config.toml
hidden_act = "tanh_gelu"
rope_fraction = 1.0
init_std_up = 0.026
batch_tokens = [16384, 32768, 65536, 131072]
Each number is 128 + 32 x the weight over its row's rms, rounded and kept within 0 to 255. Layers, rows and columns count from 0. Numbers have three digits each. The size before them is the row's rms in percent of the matrix's.

# layer 6 MLP up, 1024x256, rms 0.263, rows 456-510, columns 0-255
103:092135155137159107139106092096114124206171122141147121080043128144139140119067109121145092122175129099155112148120084216096135173082119117186163148169105141122115080085113103095217095110156143109211172132179114143138164129130050160095129110156159074126168131147077181109095169167109081153139159113157173132174161099129157113133091103069144116110080134156158120113126178163106175158089133074142136078144144118122131172100177144067083166088149117116117117149102097112157181137124143151106158109111159135165124138115201098151145144126107131110108128056154126197129131176112125095166122113126115162104110094143097094121164107166146108132088129103128083082133174120078122098158148133174108171070043168179104174151128151108106162083112085173130165148142142147111117152138089
103:100112090107151126112100105127158150080152117135136167133166184119142108112098177142098127102112145141111124172117095136172141131063098126137141100095110105098064186070124165116145133046153125111167125101176153152112160144141148136082120116149131106134195161155146109169095118139100082103118165191093155072046101057186093126151175079128119089167134137110131154107147126137099099156144159105123143152102144116144183111178122054124091183131162120099088068117159170241113097143115131144160120109129160108144142090090109150158149212154178132105126092158151071115169132089107088121111080179100148163131150135173091116145148093093110135091162098094162208175129078111088086140145114110114137139116137140152084156044117132152193163128134119129076121115162165167127141068126126
096:102179161121144139131133127131172140114069187128168130126113139084132149092157152210095134120098178143091176093114169137085075111099113192126140122106133115116133112077190148092076064144112117097117151095130117133134128116139147129169095182084112111159054163112186115157098157126221133076150144127146117206145128147097108173117072119100181110140136152133100151115198171119103132115107132161191120144192163084145125168113077133113105118188108205187209120130121098125150142129130128156141124115085071126152064043085126147125162072145099167126137161120121106105140099136197161091160147133118104124075129113123129094157058180152102122089117162145096134079099116154152174095153098113113106099142130147155161118109072127172139109148138034101124138117149114117096125144110129
095:117145106087136118097137147101158156166135106106067114186153134188088128081152115146181123141133103197154156154171136180101151094130118057138099122130102119145076146160134153107108088165147180106116174182084121149120141072105098070124115119092089089124066103149079116150112164131116236151098111193145119160070146122153126151131104114103126114110110130091166137147071107135102122162101142070145120106189159143085121192196094142112124091170144072131116148101144117116148046124119193048158080113120139160114135168097132130111146171087100116164082100080127101133120106157042145132099180102072165139129184138112137113066114152111156135144161107091092142126112115104187143110106101137121135206137125100096108157187108134146083180202107126119133141097124116155103097137140115
093:130143100121190130103146172084074134151071109129187188202109096162086125180102117139127135117154141137158145167145077125168131117103091139114121138167120145165157141238177158125131145127137164139160138154117167135135144175081146125160181153095114112183075114173134113133066177077074150088134203145135103163129113105129148171142114113116050116102156079073134118159122170162102090160139079158071173126142131106200121155095108104154132058094153122143103094123208130104133094167081160105185146110067130164080145151117109159127148065139094161148108130117086079143122085126126138135134155113130113085103125135164094092124132059102088144153103125080171110122179142129095159139165173086104160127148177114111175185097099159128128125119143086147166118142150086165173091113119159
092:151149164086131118181133139083151089136141178100156165153186135135146139098131140203117130130112148086080170112164125125120125137108123186150030100150096093193170128139165200082214165083134118125090102126155103131112138119111147100026141111141106107129130126121068142136128157122153091168053144142138112122071077128152144123088135107140103162078160165135125118130142116130127105102202157143162133166150139124083146090165108178204127128178118141127144108129107162131124101181111085188101118116083105092137089093057134104160178102143173207166172088106111098176163161159124140104190065121103136117155147122117154098128124144132138164113124150127139095133183108081081155126139172110087051128083089092128133150123122081123172100175129126165147102117098157122159133105194143
096:160067111175094159147157134062149150165108164152116190165105123150145081110101092124163144116137152135130124168160175128110180075156126177158145160126109143101042075113141029077184130133195138173184156083072100149162133143082090086147129158152132097117138136114095138097109156133098196130080128172135121108142130114129137168162153149131087151188112118097110171111178107157118135109127140118115128197145142126054170149136185121126085127125113109233130120066154179117060119084149168093109041118154113126125168107093095051146200145076135102069109141142189106167108131113148132093139124150141103135140079127088102117124139124175160100130141132077107137103145098100134091096083162148148157141112130115068104133136110128114149123140117154147090133124121128096078158153129159
100:104125184147153130113152144061155163133138170150094130155058157193154089100134114152144084188153137175115163151174084105158102136136132152211125123137075110163106156127118134128112178105114162186149133109168159104104196107156097105060077116153125155137059138176128107097137079126121035118161165097135122131139119108129143125119120143145089142082208086076126118111119118123168101139143106182101124131099148138123121163168117143144212073105124142148114115141081091080100131078144156120169083115099066082158088117113152086114192121133181178133137133116124148162150129157180067132174100123166115145105122107140114148190152071149141139156150128143176048092086175162111100134111152129118221131140116151112131095091113145116151144122153072145155146112106085138163129189079168
096:151082085079061182079123162127144106117193172121151132139101155114127109110134118111151179071084142133160094164125137099124066064144134174206125133091095142109141123169106100065177100097103156099056108139141128124169118126135118139121118154149113130141176133085156154192200087088118178111146116071185104123111137145188095188149114113116116130117116105152104137152127181128145073114155125159143196171086075111147125140142104127123153115101136068124127133134194112133151145171150133185129129142144144079151102121089097063130108124115153113156158093172124174109141191128080186120109157160111049127174100178060076183122133130176133129148139103114189172091153173132154167124173109076176048124118110101125118130145104112092089110109093181115096139144136092176109136140125156
110:104142166172176130145156103102191041165096137123112082091143138144187146137112113139122071134125149120167117103241144127139151148150122092101115051105158130146131163135132193134106171115124133136083157141064070108126172160043074103175106138185152114128096119122112134121133103141164110117098127154096127106111141125109146112186111093151140130125110079124090104090163159151132148143136137142092126183136120126068163125068100073164111137116100116154086133127161098208101123125090105164172128120138121090108150083098104113156153166135089148085139174131146160140146152073078116072098135125122120134148147158134128121157132129127115128107230145156124177114054138118167129092163072127115142227077176143129087136092139116127118041180070129082103180157142150145150167120161133
098:120089158098116098115137132128100026170197096163069120132126101114130151186164100155104149145141069153161159141119097127099083108152151118132092102114087160115121114138104154159115133125087132137165151113097157124188160119093205104168139132067125133115096182093181117123130094151078086079119091133115138147134087145115099138100183127094134255188117105141153144144099143119206088173115117084106102120132186101111133187140177055086098129141118149124129138177156110146146149173120122122113099139147091098124146125158142159176194151117139153077107167144109116079125162154128133107192137114101152162172125177151093092138112117131098117128075111137177151153112113114136072159193143069176096115124103084079100104119109216100174124102140130079120171094118133150103124085168117
104:019043155102126174121114141150138153128104091129168098188137147137117120190086092140116156140099087113119094126147184161125189100087170133173169173120190144119116089134077132102127153120131129161130159080095158120149138119172160165185081131149088157107080126187106146143140087174159123123063167188124163051211116174164090156151081122104126128122113161153112118146108087147169121100089098110113123212183084169156123106129134200103082175069087175055141105119116098141135105108143144072142067105070115157113136132077110121154101148135124123200108133126168156116137125141123143151135103124114115051123140127077141117167145087151184135102122155151143117088135079107112156136158114104129155117140106136116140140104126137160103120132153146151083105191136158118141155154084082
103:088171089161112066096145129095101088153167147134116113141128114029148127138099206062161107122139133133088082093064147188114144102167119099183101144121187063116169087167110102109126146129151094124139132148160117081129147125118118067090110092110118147095107190146126119109087150174103157156148088161111184175115150146125106139135112141112136189110183209110142138183148093177158118134081155138122155163167133160173140155106136105136136086096137125132090070136162145164127104103160154126169077133117108083096115089102184056139079128091159172131094166119113122141120099146156057161107128137098091120150111142155153113089152100190059088094169127134141146100104160146151110168061123136128171126139109072124092129140135145153184129109212136111096119194179093116158136177113130
102:146182105120176110098136189135109129161118118069097152125172176147154154162137136080122139137088125122093101176135181142137146090131158174165134126134124132127195107087167116143122195117115158160108107118114126158133102138121141102148162114077073160127105099102121166149114141186164149126111116185195079090193132135150087166147131116109120079156149132114175157129198166087092107161167156222059132141065145153138163051076175105121146078139056139161112068130111162083156146086122190081145149078143121097100078079111103179134143117123122118159133128112137156125171119137150094105095070163126132158109104150105112134116134129156097143147053158107162101079180094173134150104123155071156117115091141117143111107134176100113183166126104093114143104166158226135147080106111102
085:144121186140150156131163170210117106144153159167158153162104156186156097086053122153187067102090135058103108100111150123160092094076113118158127133122118143167105123118153080147185138088171111149123178150151127104123076096105153183130126073107073109128144137142121090182091138131148111136115072124146092089189114137135144099097136197060198078115163157148198157145067112072120103108117135108158134079115105154147161151155150121086105072115160141137164146088138091128108132164100170149094162115108125219113145116137088168134145143117124117141112099153096129123073106124079182083120099137091170133111134110107137105136119090129114152094155154137086218120101192068168157139102121145105116098149137100108152159066127157168171095062130144138147103099181179167106128127136109
092:141084117174132127099149147099202132159120113142152140123047089143109114140137101107141137135103180129109148092150150143092141110119115153103127118111120111143118154103139078096154150129113112136155180127126105142138165092096055087121151064178121118108127181097088150149101142146115152092096108140167142115158226117165123157144184107136050116186057132110160114163084096141177179111178165180092163102082093118127105055108140089126192150126104121136180110151133119086157152130153183111125061129097197145129157154145188155164117123142151119141156128127173147112150112083113114129100138138059061144126096124134163137162107129122087070167064134100126066132124131216138068143199173174053146099128156136158084103155129128131148110148163105150110162136130075161072090112119083
101:214181104155204136144138142152107160158172143063088181177142128136110115148121105090088111089126155130146149147076087090147102097185162080166118155113046158084158114129138121147110107148131163154157170162120145199137121180129099202129126113134177072166143106116075129148089133131107146113143140129148104123154154135151095218124109050130111135107131151159139168059151139164076077151153135164173106144123187126158143117118092114124117118113107133119100129135176127060124130173126100104103129171166131088127077180100146186147161124186130133156145169164160135084080177130108141138120136146148157114092116097186193077155162081128111135113128170086076183108169104105094087131160088137172146110117111158125150181052149130107130101121097070142084131143109094083123116183119113
092:098075105144102111155131148123205176139097156178128116136187101187137158154150112129152100132145147140064136100156088108158089138145134124075099127117101134118154091117124172101114154142198205123134098141139159131133069084138121121068155136088122161131106222179130126126158168138108179138095157139119152120082053168101125113144163051184138160102118138122134135089117099141108137166146083104133172072165132222126110143197103098119097135138072146072134180116166161126092138104180124100117097132163141155138118073140109099137081146160181163158168095126166120172093110120160095110152078148154136068107125077158111152111131097156130066087123157142111053097117092093138136062101151127109085102110122183113121135205132163141121122122173158080164065125119161114115166115138150
107:083113176106084186152122144137130135177149108100101111108106117116098136070134118125106181164081161178158110148126096184090077146162127056168138113135148127122126124116158128137140128146093158103157132130147141089147130044110141119085102119074100152161088141101111114103153162135085118078119154202167155156080070096205126134169149117041120172107133126059127076135088137135128143093138139160198158155123087091114106087136090092131194111062196219147173116095129126133105120113192149115159196046114103135143104147145130115185109128080156127078099141159145139157105130112083095116133164126064164166161087137109124120145096116130117137110106146114183069154132088107117140143103120126159142085172097103171118113159126167101072143118116098127176152177149078141121158162098081
104:110132171149114169184157114101107137142160159106095147160160137141133099138066122116143081099114131123159177100149160071065124116072150052156129028124129139129186189115123183170062139166119128162133150111152127137133114114165081129126164062093116085123119143103123144149108105145105102107130087161155077058097139132139125145184113158111177122101171117154114157112175123185133110147119198155123151096091169134139093099144159127087168120101123114146145110098140152145160099107098107144131082140161140076178107127083112109062159134155114127127103142074147090041102195152102136128094153146151141194170069163129127165186085075144151099120101133110154152123111175137177082098179136089110164095117107169126157123184133155108061138116100085144079139069105062132076126109125174
094:117127166139113106107152134095111100103138104103147164126138142138125095156152186106155121150141153096138126109156086126172129149078136125129147132103057103125059169111153157057086156118042148099106133119116105122215143148094163090115144077170122154129087153175153126085109083180148116105122181114114143187113094152091165124109068151102131105112184107110163109154127153109043167137107144139118132123135161127146171126106175118093211136079116121091129127154136152136125085100152060130125111090080137119150203115134095152120094136083165175127175091138058120078126103139129206109102132156152108125133084137107127137085134121127160115179140125099117141119124124124205139210074157188184157152134133100139097122175149127191149073149144138138147128176106129077071039053115113
101:095100129105138129137188128150054109108131170166120143139156141080136123133081128138122179117133150131190112099116055142127133158153118150091200142075144137159100087081146162114111165134080057155153146109094062081145103093127089178133158171145125148127173150109107109051124159128140157148097120161118136128143122128129104156198140116208159105102170184093108149119159116100155069148103191151143125094106176082070083130135186161159073100121086188102146105188170089144183162114132150192180103132060161111137131135116115122135105082188176126100109117181100146161093075166123111132101104114157114108097147096051106122144168140134109156184085121189167117111109107104127080062134120116176141120143093154141101132143138098073105143143121083148157134152122183140136085101101145
099:151110157117100113125138140159161121153091129127182143180145111128165112081079197111121131175138136162105088179171137167162102099145083091112120143156127129116177118071135113062118196156121174098155120091088112106088135103118094117164184094203108171119127172152195115197115162152082082102065150129131163144140111099174153115103125079120088130175164098092106169156116110142129145137101102155163113104105160053099131136123131147148097101152157150162040078160131136093104131095136102189116138105122132145169197158157131060157109150095174123122142147079132108113147130114184125072117087073102113112150101186169127127083125066102098090076113164189116105104141109107097138118130147092204135082192102079138165108166141109089087132107172121146083146128144128130097119192107156
100:120088185133158146078154138133128142129139109109130185175140182083102069145107164121136146073153069109077127141163109130169111102164110180114118166053147117107118125131107143133115149116142111120074108156109121129104119112169145142104144102114104211183157159140113158155044159066210093134119149166053139163113131128128127194123168150126097173113096153157129108187152124182113049077140109170077146134112155162134162139163138186124107124116148105152154164179101147139147193117117120159112123148134105141087075112086108103155154120113050106111119153131113141104138154087116125187087105155116158072080136157096132122113080133119125118123151112157094146095151186156142088159163136107155221149087179125084121121139151102115092139104100117045089058155145142065100130104067123
096:100107033176188124155115117123149165208158151136152158189141121116172137086122136124146168147146102098107154123166144102082103129139098167108073105156112068141111134054087107132121114094134149112118138132124113145133136102180170165111125118182097134112101103134101216167096119144097148192071043119129153128133143149170184059150117106158115120122141157160122072130091089105108155192148083115097156107147115143070146138125121146094178131149123178100137134150132121130114126218116128073159133142102122175136159141108123092101086125086174159171115091148096127133171096153144074172160163095170126130167186133155180109160075081126128135127101121099127116094138156097133099128103172145113089124178092087115162214067097157130099090134159113199094133140152099117049125151120093
098:184171148101159172109143190110146103078140057132129130143163147152128201068161083089202139122091072096120104100140117115154117118109124126084141091180125120068105142148139135109103104086185150123125093167127113156133131131129124107118126107130107132145184128129069159108136085127193105099137156179098143103203144114147136127089106159217167145111145120152093092085118077085090182099123151125137133124113160117155156112122161173110077155192200162081080043106146091154130090102146168020063172131138060127121164177119158134109091136182132128152174131141085134122145162166117180144117168141160095142087168173171123101106177059154131117132092090075099138143116134139126102136161116090098114137137187076164148117129097114134114117105154102127115161127116119163140150150144114
093:168180137166177139079121093065111137162113144103086123036170168160112137136128094105088198168113056121148123149102134149161098144165091175176177147147135096098152124158133172156141137097129171055111113163094130133153175118102123202118153129099123182121121085126121145106165101113100133167124128169151230116130141173132134141103092139112149121125179125122108127148139143114089156154084137147088082114158113120137129195122147127117100147094126078078187126125139161153126020125171089138107105187126130102120116100134097125131144186126154115128148081147104106110092094137082060130160217115113131144102115098138150102175093102116039107095099131130142169073134117133143082075109077118089095142164109116123146095082219109122169128138153140106086108074141090139150126167107126
095:074131160111119157077107160112111173087121151139150089162082116167169128204167112199110086124134090160115162057115150189131075149204158154085115184148091078127123107147067103157125087101109152126122064161162096138141120083103130144138130141084087177149152152111147116177169145185106164147142115109169095092100113064170135088118090122164093104131151148149063090071134162145096151138155161121140173088064163100123144136120179167148133072166077059106155128164155117059172100158216107140096137148128042142124092120165144192121121140115114141113179127099151124075167132129104160117181148123135111092089117126066139136146170120133132117055138121098182188117124093147115164143177120149128142110094123142161130103154157135107121159137116109115108126146136147139157159105172105
105:151140151117099121145109183054085160144138113152086121185034135113132112144133150171125094134092163091164155112152159162114124124171150097164160167113111092142130101108130139114089124056135194197152172103163093070083145168116108115173086180142095089135085115115120131125126115118088052095183168170135105127099088107120182147129159111166125083113106086145162122078184105090087182130131195109147107190122133098125081133082154111126127132156151149160105097132098134135117098181120061161141095112090086127108156187143145158174060091139144113176159111106141178076139143158107140112116087119166134099155151172166129161106053066114142124177093091171134149082061078191166112177142141109152126095099142084132112114112112176147148153179130139170146095123133133102137115094106119
101:113103078154083147155120106100113163127159052120119121146129086158141119119140095163152104117162085102101120090178109164152126152116179148119107131060117136143118117139149150129165090103169135152182120147146179188139112141068162094112127165148111161183102127087098120141135109212049112137119114097169112163116151191123136114132166061148184130078146114148112142095130082143144129128026147100082132095156149143191146116166074087115141139145139143148126140095135148096123154121190125053170113191103151218130123082177098161121072123091125154077150102116071167148100149167134176132145117118174127146130115136147148123170168122165123159068111164092160166083208150148126167095096091153157148086108094126128095193164106079096149146120079120116125066066127109112117158131142160
092:108156151123188131187132083112131155110128117131119130104084146161159132094156146145189136067167144171122092106146050122090140180084094155148081089154138128140171125139074157179144114130097117123084155152129130146119127088136131119134129137187107114143067147198131109080120157092084142161132194122110122085156117069108145116130145144068056148118092124140077166075169105149124142174143153091114116154144174193112126144115129144121126075137171154145166135094166199177158156112145144143121061096117163160176143135097119084144173159155144123109089080137186153110170104117107152085029104140143066101096114091141100158105131136153194105101101121148140114139162148174034143134141155112131134118057119160107123130145158029146102086132164101140116137123196110131107127076176144
098:122116173171125124131132143155099128120175116165130126145140110185171151131140070087203142159128079122122139126111099167146169137075089158021139183137150123139111116123135146083149120141127139146155105142157150117111095137090130085147105165151104164112181139170111145135116105157119155093167159189124187170094125148162125107114141156161113143147129154113101150102191104173120151143157136086077143133187129164114134191155163163135133158131064054110156076151145114064102116063121102118113149137129088078060102048071139140110164117136139156126133129151136120123137065122192079130201122146124176126134149118171038071120127110092128091135169162138103140112188116137122136118116145120085107091162137139171161177191066136091103061106135171176118044078127168096137110145133118
098:154205153105128134149107137149104143163119122137166136131101124124126114117169146167081097086112123121146150133126083152101141194123139165113070132099102146049139092153191118130105091124060056159162101112090144119184166152116182114094145129091160152149143159140115119150138143136081142134117199074082168095143163156148138149191167168064124081130151107192176101164133143122064132145155191111130165165080133142122110199170078105103108117130121119191097109146132118130098093142063173150162112106077142081150170113096121174124141166181110124115134158125145123102140099121120149134131185155119113082132134093103144093129147092053053182144083181100106142142107097061102110165168143128056166166116141102143068135126151118139152125116157150081118129125079048148184132099161098
091:175087136162136097163164128129154057157127136171133131191157097171134161153186092078149140115140110123131125166115135159073181152144128104090135189156127139137069115178145102114133093098104115168112091140115131139098126168102128194138139065152130127120112184132142124151118081153119118159127220115151138092170108171091121149086129146134045104181159131146088097143151143083135078129113131106130050122100115122107118193140185174143130113093143120135106147095121101134127079122177066171125104108152129090133119125189102127101108140152119117122156158110150171146169150134092108085081116033192165144136153078121113133070127186183125126175089171120148105176108145173074069110108137127080138100098138079133136107096108145049090192055124122113180104123192123112108139135115160
098:151155128156165138100133093121143115112113113133137130102163181180123067176124137097146131105131073068133150131138112153076073093114117159118039099102094066176136038093139081136172148112157216182143106148147136136120149152130100123090090098104114131148167108090136120153109132073123156109141140106159119172095100150210132200094213145117077082145151154128181196112108090117155091147137146091145138160206148141131097157086136175126119100104099112104138135120110092152108112122159128111125100134157139165112160195127155100117115131117179085128088099094132124110142090072121101173119134168150142073168145077117166145157117089135144131060176129117099109070170169164185158098089114134188116151119171094074170145087126084049139142108123133132105142155133114124150122065135088
102:154122111158092149156102148089116161111101129098136095145137151151100139158127166130132140091161148119103121205123152120124143130171142082121157147138122156070126175120141121113119143177099125174132071137103190073149125125147079069138165157115127127141095170127133147144127099156098125149133078166194119094108147098114098132104138079123114140037091117158150162074165127092153162133112135148170124176155104137117129167169171131073143071146125063158118138215131111169092098134075192160177111078111146064104162084097161130135155130125118161171113077130123099127111153124066103088084091194102096114113169161089092049101115159139108137176088112198139135082163142078089179141148101126081106158140173168148118114130121118061141111136098164104165154166139193135140047104072185
108:149126150140162125087195138103116154102135188121120111153069126181120065106058107117125109148153133145056093074198107118120139110117158169124145156180158125144076129131142090128138152142168116121136110112060181148096142112100087143122140088056180178182093146179110151168169158214140101113157129135162161155094104094140153070142113166135158101071143085135117121087155105124136138140099154157132115132118205096198119114160137125092151082120117132151144082162050109058118149130159129112111119128122073160111097169124158166043099106130109152133127105136137123143116194150110120113159198127189138158137172101054115097142106140094140143128094184152149115141119065104163153077130141119161129104138085143134127155184090074169140174126091107174134175147076155170089126115139109
102:083172067147083118087156143121136129136080114101125149181131110137111139100098160135152140131110098104122192102100138097145153166108124139116074138155124137120153123176088203133134078148149153122126109157060144145204159138125152127129179101096119074130182127100144067168121165063083106068134139122132165156147098111190128104135165119173140170156122191122094117145160157112134162164112129183124163126155123153128079141120042136117130067084146100141175100104144190126172087157194114117095107066085121156113152059123162138149104157091146153122069105158082177081147143142103111199100047114129119111074138108101073117178104117146123123081070101105156178148122111106134165180148178126164157128156140161168153155128104166127094149181044149097104121105159123123139154157091129
095:126044130100242119130142136123112097102113132122144173140075158152139165097138094112181109136101188151149136090105131150117137129175106070162097169092117150110194146137115180169107101148107087124097125102089104086084127158122150173122101095130191137161122101150137132054114094131101134145148089182111109080159158165096068152145171135111128129055062088152152122088105115252107120112076113087110116112147159121152144139111135109133123140118158105077162138158179177117096142095164172137064084122073107118180118191132092126127149139145127175114093129192166150146101118090132083128095138153074150132100202124129126123140155154097108152121131140093160175119135107107115102135058178144143111135128116111159147105156184130148116073148108132198145168144090111158146119090083177
095:134083097107150166122169144083139164143099116147105101142111128127155193148069140169116159101142139094175088133157087113104091105110069151120082113109172142168155128149198166102140070142123107115149118124135158104092176107062093090151132167145112151144150107154114123109109143128157200112102103175101105097070170105137186180089134147188173117087190166113120144144178129182111148164095103119134082163186166123176144131069163095204096083147116069078146167091101133099134103107180146043169098158076159099131166128070092185138126135110152167133199098181107163074131138144105115121150135101101125104082127124156124061146108176185142122188143072151099129158155151141097133165124138105106126106172144172107111076132102145109116100116115137114135171095149150079099146112147177
105:117124115090146149098136110144128106119134106159087100181140151153098145141091110164129162124085149163130095162158125074168069120088152124109149197126136124092120117117173137132138157164136128119077218146124119140117153118144162072056120092111149148131097109151166137097118126082103132106121168149143148093079118168124124181102153114134118106140106134117051127133147079100112134142184112096120137146139134081105100062107068135147067108146181179127164138079093168147138128081142078110189146152100124139117091216108069136172140132163117093083129132217156122117120076170089108139118102120132137179131108102126051174095179123150073150124113107184151131101133151187109121128149158233150108102140143093090064136158148139125107138057083112232128162144115151080133183137123109
094:155109103093145148136095154176142108164133182110137076126114134165131127177108168119129121149137185083200090182145176104187158139133169096052097153124143083087152062106078143155134144118111078184044188116185132123104124090124109168110122135174171127145106132165179158118094124123072101119147153146096130129163147131122128115149138127137143106126076099120144108146123126112135094128202091151064091138144141103175127175131190164141140104076159170125090092137130148143157129115121105095141145118149114139089158124121128119172119113167133100056046109093172126103044109125099099136103107100146116127133147206145149112096135099144143171102133124122152109123070162093132056106129085100168148063105129098191213094110135178144103152113124060139130166141088104141196080088091134
106:110109126132081129154114182128155148134118131147110149124157138094181134178080163161097131144100065074129130075210131102133200145142118082147096096072166133144127111074096080153043161129111087135089131172118133151162149143137124148126118129083130137118133157093116116139080107142132096110147132097153095181163136193134122139098120104114124096086102143154108158123105193139141093103142112077107175138125142163144108118054150103148117109153095171173228089123198174143108135118145171134162141161144149119122171089070088152163149187103121119134087063152137123081116138079111064133121132133153169109058101078172112126150085180193083174108095153121147141162116180129140230075106124139147136106169137125127056161143122154133125095106132144143077137141130115158184091085172137
107:097107111142111123088142090146135052065153145135137092101078171149102098107126128138123157116123168101157070095018143129088134137142159163134121135137136183108124103197165128155155118167154124103102131100112093143088146138119123096064119147149104157132091146094118055147153107114167099078161122130097167099158134169088080099137145150111116182172113165125105097107131162100186163187115117123075169120148173111115199149130145077106152034134119136171171095156128118128134140078188159162148152112064100081118152193131139113135204133127155113179199112119143175178138146112092090130135147147108184152132128134165092116098150063109113097098140107111171120130151117207142114065177168113142129149111128134102127158080123115078085069117148144076107169164142184141167100142135128
110:125071144070146097144091164091131139137129097114122203128108159114095095151133097097121147147119125206157060104136161126128134114137116135176116118170075067104097118117182162069202127194097099164140143071139107174159071097089122161120093072126138182152126119155096109176055162183185083111096114151133079120146133161156113151124103184136099131124077125148153092103128107126102139123129124120071091151125117151124121129105138044151132136197172165132138102173110186153111066121142140128141110079115133123139159092187105106148123155139126072196112141123128110195124144097115123091108164142120075171159107133114119175141172096119174053159153111112172177127150109163101152094177096168101178091138155118145093143135107135086100089133143092130140105121197099110056105188112107
099:078143121109121134160128153140130100113121106171162107149157068159129144130126107093130143188103145133158146150131161148177109079113154115063107084131100101124131137119095165080141159185150150137144144124157085135143165119133113126097074172093139110151163107109055130167125113140158111110158127137095189074130134097126173136127154103122091090114152066141074183117075146126116077165093163133151178149156111098083125094169119130134110111090148098124063170094149104144180123213168045136089080111115122130125160069163121111149068166100147168242102135151107190159136118052136091080117151137128139111092142121089122175128137129136073175134118118105101131101165191081140156080112134145134136126126110080110176086149108130102083172124103114123150033139201139167157116049125147
112:120140122120075168107096121121148130092151151114048147132185166157114142109173110159115139151155122074173143150106082104130216113193154059161124123096130146174168119213113157077162092115149177151133161172143137125140120110093148153133149109113118114155092087163094232116110148174080087168087052161106124113101139130135204068134091110136153088084107126130113123088166147135085166136136164155154098097104112115080144120101103113044098165120141150133148125085135154090104139132050098046126123087110093116121089108163086130089126146192115136113120158108119162122105162178085109138118114145031176157160103128123104151140151136140100134134123121102087123116142114138155168156150152180154171134135153119156141167122120151138140094095160095157189120089072126132079106075078155
096:158106101087135158101093131181141088109072188117151112125155122131137181114098139149092156100058155107134111156066105135092177084080100129141173149170107134096152086096050153061078072143097133126165149152124120132108124124160160110108106162109110113069111205163139143081089127164106111128198123159115109138086171098110148112099157140135184109121068074116133158164130101106073149161126142088115139074150133144144121129150167104145178147170122120093167046170198127117173165128136166082158128107094088143101125140114203176130166066186095157116125096127145045127116141101097153107142175101164131100170122121147152144173161146153130152113165150131101065130152115165153113124176174089139074145136155105107121144108099118074146086172089106144102166110099119173124089183135183
103:088121187081080140098096161149160102153144131185124131151101097119119092090149098142135205098111142170129100149136095035120116122147129165113102161180160104146085116140148148119130077150164140142103086191101132140167170049107159119066111072092129112132154112131135137095112094100134109087122103121151125084100134115160175157156105158109128155079144103127143074129119188160120070194081166114154117152154132163191181206095136085095151147154160119062109110100085087137136123113154144177114087104064115153129128121129117146100123124138086125095155174180159159171176113156110134069147167120136158088152105141115101155095157079078166131122086136109153116169121094109115114147209083156112181094151117079103023127115195157150127148145099126167118091148160143169155157127136170
097:103136099155115185122180081083101164106168164102119138128157149145100080114150127109168172135125102096120124068119088104134156151126089104140101156087093156182125147083094187093095157106116119158079147132205135140095173136118157150074077144154142075140091164140194143130147128119180113136113113074173232128141142120126154153144130131144122163067150173135166080101116124133099133179075122159096108120150126141135180101191189139079119089088189172117114110133161067081200153126131110117085213135153149113150191174150107151170147134127114057128081165105130149053106144143146118102162117097135095102066123145086130088145167101109118105135119127075148107136154085160129172073109140122115064126080135184172075166122108169156137123124116148110148113085132106160119126137157091
100:121141128121159121114114067124172159176133208127121146156109086186153140090131112154142081136127089086109063185117156151124179149105116116092163129080115096180116126095146148146111120153184120124113126140155105124136134085097063114080111133169199116176133076105131122146172132195122164109124140136075030101115106141124160070111145174141124155131077109095140161136138117134159147109128157087110177186066115114146182108116134124070156137160181158137159131097117182061113081171086205058083124133158136137113106149115158145143124096072133137131121173120095132175156137077111080127124147133122161151100072135173146099147125163161097144090103172169187101103099135054206149160117110106073075151141127128174161107138146149085135167162100086091091127160111082145134148139109169
103:177120126068150102126165068099098166123082091160060130178110111184142125126095167122124202104159096119134149093148121122092076122153089127080154163130159153131083106124115106128088122184107108143019174156183114104126094150143135096172138127164133189146106147178123154139080109170122146122130115142088188091146091172154076169097133185117082147194177128128166116150145077128132122145133169121145141117098131128125094144145124154118151113120132146101077130158169152094110137154136126154104137104162145105130133177180083115130079189088137139157108111152058158106152082118188165112065137076161124094109116166122145158112139114069101102108179090114127142079101109083197118120121067102130131099178140141169071174134166119164085162108154180098159107151166143157085134072066158
081:100126138051176126108115132120093146134145125153089110148158179129078110145113119133128153101056085152062129135111149197111109078141139070167138124039145146120167111172110138053157139144091147170065161143197132123147138110117145121091087109127101091145182159132128155156129138111147139137139064093158106180100180157128106127129121122169206149143113101181094167141045120138086175102164129134109070097104127155127140132148102159131112151183126085123092115106105083136105162110128137141117135179113117149132104132129060178125123150122159153126150105140099113136135128159169109093143169188198148059152129057018111121163093143159123091103097161119126158152111157125159124122154084106139107093118109105118187175087094095095196136162117208089142131113100073094133141126160168
098:039120131132179146131144116107088114155075096195128161150146141086091134177166105129138124142168141152115096123106115153141129112077122117041182122059117181132132128108142165153148125107121171118079180209167178155098074034116109136126123129097166119099078173149103109137092093131145114134084112178166096132124115160101162141133155167137141172191139134148141055045156075175116146135145158145118105079145096104136124113116139132149111130152037131115119187230140166170147139109088064147097130126118180118140120129140093143113157119129145138095110106120093116087152140177127103080093132140102152150132098121182098131164163117116180199160104126138174112143114081166132137110117186131129137108155121085178148125131068137123182103136108150114092141059094158082175140148138112
089:119180127146096153123061158121144117187134078092168144207101111153090146090127150165141112153115178132082101084126139143152143170146107130128198086078149166166046077151137119182130171133163118133147180226112087146108138138138148126157144109137104143147091112154089160143130121111123106175125110089114112123109181196095153166151105096161125178104134106134138141161071169111135110115150142106144144199101215132142076134124121112114131180137181163138152139148122082076166118127152130140167163164154159178107136088121129146145139129137152106136155113139104148131093125136166093153123226150123104153150080042136091060117130144088019153143132163138176105094118146105092144065148119123160114110115125141147097098113149130118150104166128033138106131109131110156146138057096178